Part of a small language model's weights.
Size: 11 layers, 5 heads of 64, MLP 768 SwiGLU, vocabulary 4096, 15.2M parameters.
Architecture: rotary positions, no biases in attention or MLP, untied embeddings.
Training: a variant of Muon for these matrices, 6817 steps.
Each number is 128 + 24 x the weight over the matrix's rms, rounded and kept within 0 to 255. Layers, rows and columns count from 0. Numbers have three digits each.

# layer 8 MLP gate, 768x320, rms 0.0597, rows 395-458, columns 224-255
140134155126118113144097117167147127117095168104108104130152169114157141115162113161152101134149
090124153101115125145119109125171105136127104128134156165091129138135150135128126119113151145158
114115143095126139141197159130095112143160138157157144129114167089110098125107090112108088134134
114074142119111111076114138133170113084118094120099148131117135136124166092157171128147130125149
163118152117091089083094106141156086118122095115083133131125141188121123136130114129113129175173
133143110143109136146115148082141142107141118093134128158133127114216107153137118138152150111161
145124133119167087129104104137144091160115140113147136137138136150097121150130091118162105145142
108091117165124116171133115106106128138071123129163144135117116161113116145094119162128125143161
144113153108162104129090113077107130113146099186141138107170131080112106128138149142102137146148
124105130120142143083086109098161128133113131150143127115144148077175090119160108170109172110136
117181133151106136127147120109182131118087151097093104118139119109164126130129121139089144144115
123128108116102115136120111153146149119125137094157154171130137152144074130122102143198107147121
138087117098149108133110138122098096121105110145110141150133150122129132131109114098134146115134
118106183120121115122094141199126131088114139152150141158170111138099143158129148169131146193126
070101115103119103108159131075115137149129105138124124126103088125138148116137159126164157115083
082104129169087133131107103139165127116110138157080091186118146175147142117117119092134153133093
120134109137102120144133104129150171140095115121139178124101145154123137142114155122126173141174
092151128121093119120125117145119119107116131115134135110124139120201115129118123137119133125100
165156132152175103111198145150113171078175105169112111140098095166123165138127098128100148121098
097100146199133142119113107138118110109129135140132164121146132090152148121092121085124178162126
132132084097120142142108149108140106094128137122186147124105101127115103129113092174148138120149
102110109147143082165121132176132093151113056123129121109145154099120145084068166170162156163174
089147118148095162130132132080111121117186126136117098089117118148133085104109117134099124107131
128105131121112103091164124120108114171156116120094130144221137121096101137161089122106095161160
107130134149156127116072116165102165107106138134145148151123119145152126115152136141124106117124
145119112111133113142127077136135125132148121132081135088105148154158145141090119149125126128119
127121134155114120106131149113132170142159119113151113118152142129111123107122107124117121079137
154108047135078074121152098101165146089160097140129141173096148137111082141140117127121120115112
150175134127111115158108120138118140106144134082141135133065110122149170133109153142149112118129
158118136155156130102108171138105151126141162134121131161138171139165094125085098102147077119124
131104127148105131074139167129108122190125135111135132121088129140131130120129120146119100104122
157146071128110134140136113155136159120153139158121128143114119100159137173146075099122172124127
159134098098137125190132167121148136176097132153183149141123121120143124099109049123109143136151
123159110128142132112117170127124140178094146150157180125106109140100139151093130113131123085132
132139130129132155123130138121152112171159130121170124151143151148133106155105154113111116136142
127142114122146135117124126153120101113120102132143118116088134184151166121091181140161117101152
108068108177124139108120140123125092099128131135109124084106122132126109162093128133116088104131
116145149119106129136107190091121107098139151135125139148135119125169124146101157130105138096096
158176130159130168159097118110158107103094101152155116097134110148162124110124139108141148104102
057127119134120116128117106090116081105141127176120093112120168144128097131126134114133125069116
120118096089122115140136106139133134115123141128126069145130068108121119144099150136175125110102
084135104146137166167093101136142144113127131116113109142158108079121120118133187122104145123123
091112069129153098146132140117168108177143124085149105150120063146116131113134128130122133124136
140091116162153136120135162119167105128156144177103147142117147136134122081126123116096089154144
134146165159173148106083113127128139076126082128104069127151143142132142139133125105147118089146
127100168093125094135113158119130188158122154118115099124160087130122108093152164105138171156098
095102109111203115143152126146114156172107097146133147153164137113137110146116096184144151134135
143145106111165179150111125082135117087134099161098134092169105116077147136129134160116125159157
107127075078102103109125111135132109153114112162111190170119138117134103141122126080117065120136
118106115104112143106119142114127098142159155145103089162155115125133107100164154121095098096130
126097122152122154100106131094102127130128095134138171119148166114166181129154128100086109146120
142143089137125117075167076120161129086104136114128136116134104119099106108102118142162130115162
128104161171148125108134136164138152144140109197150124135100148165127158140105079110135113108139
148122109156105098147119123167095097096107091152121132102113122117128089096139143116116112127142
112086137125108141123118091173121087071148126152121174166115114145138110173129138126114087160118
144086114093129146142129122130158164138110141161114146103148135183154162142147143114120121120119
139111161097161098105100149143168141139171152140152134129097108162135165159161109144128116116137
119114163115132102140098140129121168128161121079137146146117102127083090091125133130093146112149
161104107126139106098162099112142123077081153125131127120170125106160129096157148137119161102119
124102163125121122122147149085096071126142137139123114144142131136113140126143115134122171124159
134152124147132149096154125132120109117092119115149169099115128111086167147083141102136119137143
108143110117160141134159123107147148100100197135129113103113117133123097153106141088126112109115
093180115077129104149101151115126139133129128083165124153137149121150149121112114148167155148119
143125147127196136149115082150105118201160145128094142115119140115166112118120145147139143157170
# layer 8 MLP up, 768x320, rms 0.0629, rows 395-458, columns 224-255
127119114123119158124100109096118109120124159139175106121092128144106113113145126094150140156137
107108085089157129124142156109139138118101127102138139145110097118145142135135136104144097136103
135122108150118105135111108173098090149047120105097106152146090097119142151140120106081111107123
103141126157139136128105139086167123182082141173129099105116134099136181139121118116139140160128
144095127129205120110081090138109150098116161143107121145143129166172085119128154129121112096154
114177118144120136115133162144146157123120110074173132111123116139134149139072121167175142093116
104120134136141177110125094135135121118109117180107130138144110151144159093126117146128145116080
137091105145210107094145112172117188139125103131166131129113122172123153115170115115136105161145
125089115127152136168135133150108113114160157130116195063118110121120114093120142101123117140157
145102149105115084128129128107095176156129115137079114131140149142131135118097102126145116161127
145155113139192105158134131126125143124136164128126147123135169153130121123151124119132115146176
117150127138120152139098137146121119118133128118149113091116133101148137137117144119128150167124
126110119128104117158138137105144154160115141116084104121105099132126093147107101103120096114164
152139113128101152112150191108117107139148121101133126134116177102112165150103168175124109085149
092134116128126147126118125130124134131137149119113134121113105128095141139114155133117150159123
110140122113142095125107176117120123132117106120125131100119116114092128121109108099169116045107
174150113121136116117123143127109095154124142082103152098154152104126125102114119143090124144143
146119119109125114116154109116158121144101102162099126132142152153102081100122123097120132093175
169131109117183133128134096145129173120133146129127123133138119092129136160151117125089156151164
099112127141091092141123123140125116139147092118143135121132146144081090146110125167130164099128
149126114137119090125116141134092110115131151080149132139071123117109138161132174131112054153104
175157110108159140092132147131166107151096109118141167118147099139138112139168094099115158141117
162131071072118105121157118124124149163120138091138141163107129112118137139117171147146090144123
103101118123181140102123147155147129146139109167154133122148135160128134141141135135178111144113
120118085108146112152120139115123159146157145107114130123116148129132137128149134119142112101111
144110171114117131140147136135126133161138129138154128122143142178076136128113148128194082159094
116113149130134121120110105126136117177118167130130120127138122159136087183133104179117163146116
094147101170094125146099154075136143102065156152158145116113144166101069134156151123144156126115
131129156133161130115120147119144132101097157114120140121115136120125132137118139159140139120139
127148139117157094120122157126123142089113150122116134090183105102078139190116125121133150152148
128109114118116127159105124143151172125152163121108160152122123124192103124100130129101108142108
158100125131105154173159138129114124160111156100118169097077162127142142130119112116146147128135
135163099113142130138150140128108093118140134143127112122097172153098143113180102152136130107154
054131146117132159147138162101118104112118097113176125158178106145103133135167119121187107151119
130186133112131164158131114147082153159106121117099108130130180151147144122162137146128139143104
142143147147142125156105141102101157081127095115132119130130127142109111125098129084111123131134
102130140126093102138116131126146166144122157122115138150120159136103121147147108101142114089175
125133151137147173104130081078133087158117097128131153128097124151154138094131120136113093126150
157118128131149163147110130119132161159100149158095086125118116126114151100149125141109116137114
178073117112089156150153128119144134093137122129117113155168155108120134114087123111114125126127
149118118133087137180087130133142156138135136171095098127126152104133165115116178110128112123061
140135187163076125120144118121131160141142093104140115125172114145165120131146128136077162126115
111120128100136138082091151141087102093130128140110160128107134102111111111106127119110126099151
115162146132113087123151110130149173145106125151129130150070118109136143146085125115169182127101
160121106140115108127102117100131130133129142120121116155154143128118141172173161144107139114120
135097112085169089176098128097141146155156160152152134155126167128130127146133139136113080136118
110148103121101120123158151168140148127098121159133146105172102151101161136111117124135129165139
117160108126116129137117153123092161128119127086115093126139145156159130145136120098093111139127
137127120112134116140114137121138150101093076127138121142129131112167143123137074068143145123123
119144116137112109122144127111123155106133162110119107172129149119091097104116123150139128139144
127163169145129093130149136163135076134099109128077126127117097101137112097070106102105154125143
135103147155108120156120143154106195140137149137088122155117153087149126121124138096134133157095
139154122181093157146139134162109134181178132111145129161134131144137132137117105110130123097092
126124129116137100160098156125154130161141117077114140109151147128161107117139163159118096153125
140096141121180163131109114177134137128119120127136086152121121126159178161121109091174129118144
161133196135155100163092111199117177103150147158095125102127116122135137110133105160110160145137
114148135166155150088104119130088106146117132114115129114130117115113115146123116150126088171137
152116152153128123128093171158090141120118130127132206166133123100114160123081133157127078103157
131139090136157128121147108144166136126128131116096118141124125153140174119199151176165108133131
095143114156112088131141137168148146120098145138131111141116158110170165100104121134140111082116
144103107136125155119149136134112129130145130138141131102154113131164116128151139096099112144141
159107125128150122134116085127157101112116185152142117057095102090131122112113132153100152105089
119129122128131161188133147144145151148110081164159132141124126157143086083098099086110134126168
126144135131131168105135108080077097166128129183105158152116145131143126127110116115094091180144
# layer 8 MLP down (transposed), 768x320, rms 0.053, rows 395-458, columns 224-255
141117106143153101143152151133103117095139132175112119076130136157139134160182118187094136178093
113154115147133120092066122119170110121091116147166151124121118138129135096144116162163112151157
138139113139117137144135167117120143131121186151153139166128134119103113119117096135121120084125
097101123130132150170147163112112113101105131144140144094095097115151119123114137123117135133134
122115096147138099139150110149146167112146111113127119111109140106146130166162128116122165086106
095165112134123116127142148125123104105185119113167113134104114110139107159161148145110125147125
084145131111111110166136133144120138081134107105114130167117142139138157147129093138129154110151
142126113108130128099129125080132137135119147171112123121106132118082136087142122103119146119126
157125053121159097141125071138172123134117131106149088158124136102117112126141111136112149126099
116089110120111122175158128126121083131163107140119115172156137132128121112178080158132129096066
148122142133114154107122148128078110175145106127131113147123133104148093132108136152105152137142
127109131127139128139154118095098137129091151147112128152091133148133113082103148117112162154148
123120114104124144117159113120106124145137138154142092154150155109106113117145111144104154105106
119159118122165185069101140170124125101080111128117122136107124130152106126129110143179187090158
138098118133137163158090091133103127137069142131129107118093146148115075123125154091158140114120
108119121145123107140120124114120123123122107123151123149152120139142129097140140147157104174139
141131120107155151119141097165150114158125149118157145161119137086122121070141133137154101104185
100110124100123077115097099136114123130162105107104132112100091134132155114160124128130113139105
137093131094142143123143138101178112100137174151128121138154163148138167122127098118114113162106
127154115121137140103129116124109102108139120094081097143110111158148119189134132141179169095107
157113114111160156124127128145158115106166108112129124123100152171142152122120147138170116131073
172132132123164103121122136141126153108097150100116148121153121123129114107127101125155131145131
127095175157131139160129139116133117155160141165151095130108117145135107107157154157144135121105
091141142100159139124135105146129084125135125125118120108154162100128084127103149151131094149157
139123108147167120124156155095119121135117111126139128113108161129101148159133122135095148119144
137103148146134124099078136145181098102130100116061123115165169158128135161114147127128115144145
141138120107142150134146126133101139143113107146109076154111073133097128110129138141110187104172
156155122134130106146104131143143086082138133118083125129127118118156110121118130134134124111128
136155092147102133138104119124130124178071149141112103077132118142124130121105084106149129158133
113115107098088128150155126154115121144122114140149124132072123132103116115106152056112138108147
129134108136105137062155177142110055151118093113177126135148128106162136151131086115147143131116
125125133161113104085117143162171141075115126109151128170124132142120100122132168123143149154157
114127144131161130130131097112117125099125165123113153139153145157154081182144096096145132087153
110150138107162144128125112148134125165146138157106128154079114150119088129119139116089077145105
138082132083155135113124159055125139104124114158101103130178136097085141124170112097120130116128
127155100097153143140121133143141130145146135200128103145105126163173079140148145127121142148133
105102091137117124104124167144162119094102074103104112143126132136159152125089086111134166134077
143110146084138158155105123123158131150139145155123123152103143115113149157171097138145102148121
107144107145065114159127118096160116136128133131162111127107117137140121134158124103171091129172
125159078122137083119134155136092165118139122075145132104128124115160116142149142156082107095106
138145111114137139167180127147119122068158150074131141105147140113085142148117079161137136138127
101121182128129123116195126126119101151077118138106136104135136115146117141133109128126127119147
116127113135101112089134105159096138137144146132122116118141097118138112156119147114079144116124
150143136110137111111089131103160111172139121114125148133110087103111086116161100132179135138104
138176136148101120139107142145077148094141134151136153152164088081110168128112093140147108133134
126120120154099103105152137203108150107123082124165121095116127123081109088133131112116139120089
158152106170139129134133117124094145124112118166132143128125141106059127131111091129117159055135
135124147133144115140141138137126137085083134130089156163160140181136108113102137118137167056126
108114135126136112111179102085126171142132145120122132161135098123110058172116163138101161119096
097105134116122135145120136117144095142111094114105119135089111117127072121134106116091129120107
136101120093153137116119092080065120108119150114127156149135123101104093151115138148154085076126
062101154119115115163073132108151124112124160133158154149144142108173135175144105118121081124160
114096136094074123140122116114134130104142138119131162120107118183141157127121161080121117114105
090121138136084137115126149139092140113114103141109125108120093102108153149158145116099120102140
128101078119151109109154106096172124107123148123100121133156132138148104150159092110129092154129
124133127161107154155170124178135109140106102171136122129149132120130158115134119151090124163148
099143097147090106121135160140088157120132121130146148109102148134132101114143123137129127162118
074121093147150121112130116214116142137149138157194096148140145105109123133134142111137154208135
146112091088161149164101104105152131099102128082072155151160107104164142121144123150100137144115
127145160142180149136141127145106164150151140135161126112130156126137128123127111172141126100187
124121131164134110149100135106104147087104120181138169101134115113099127170078121126117095120152
102133209125122110151121123149154108106156062144113149155132155108130156127116096143162162161154
101162129107094100142097174134122163164130131134137161118121152151111126157155161133124152150108
150150144152129098102069131171145107114162151123125126125108125164179148093173141102133162123144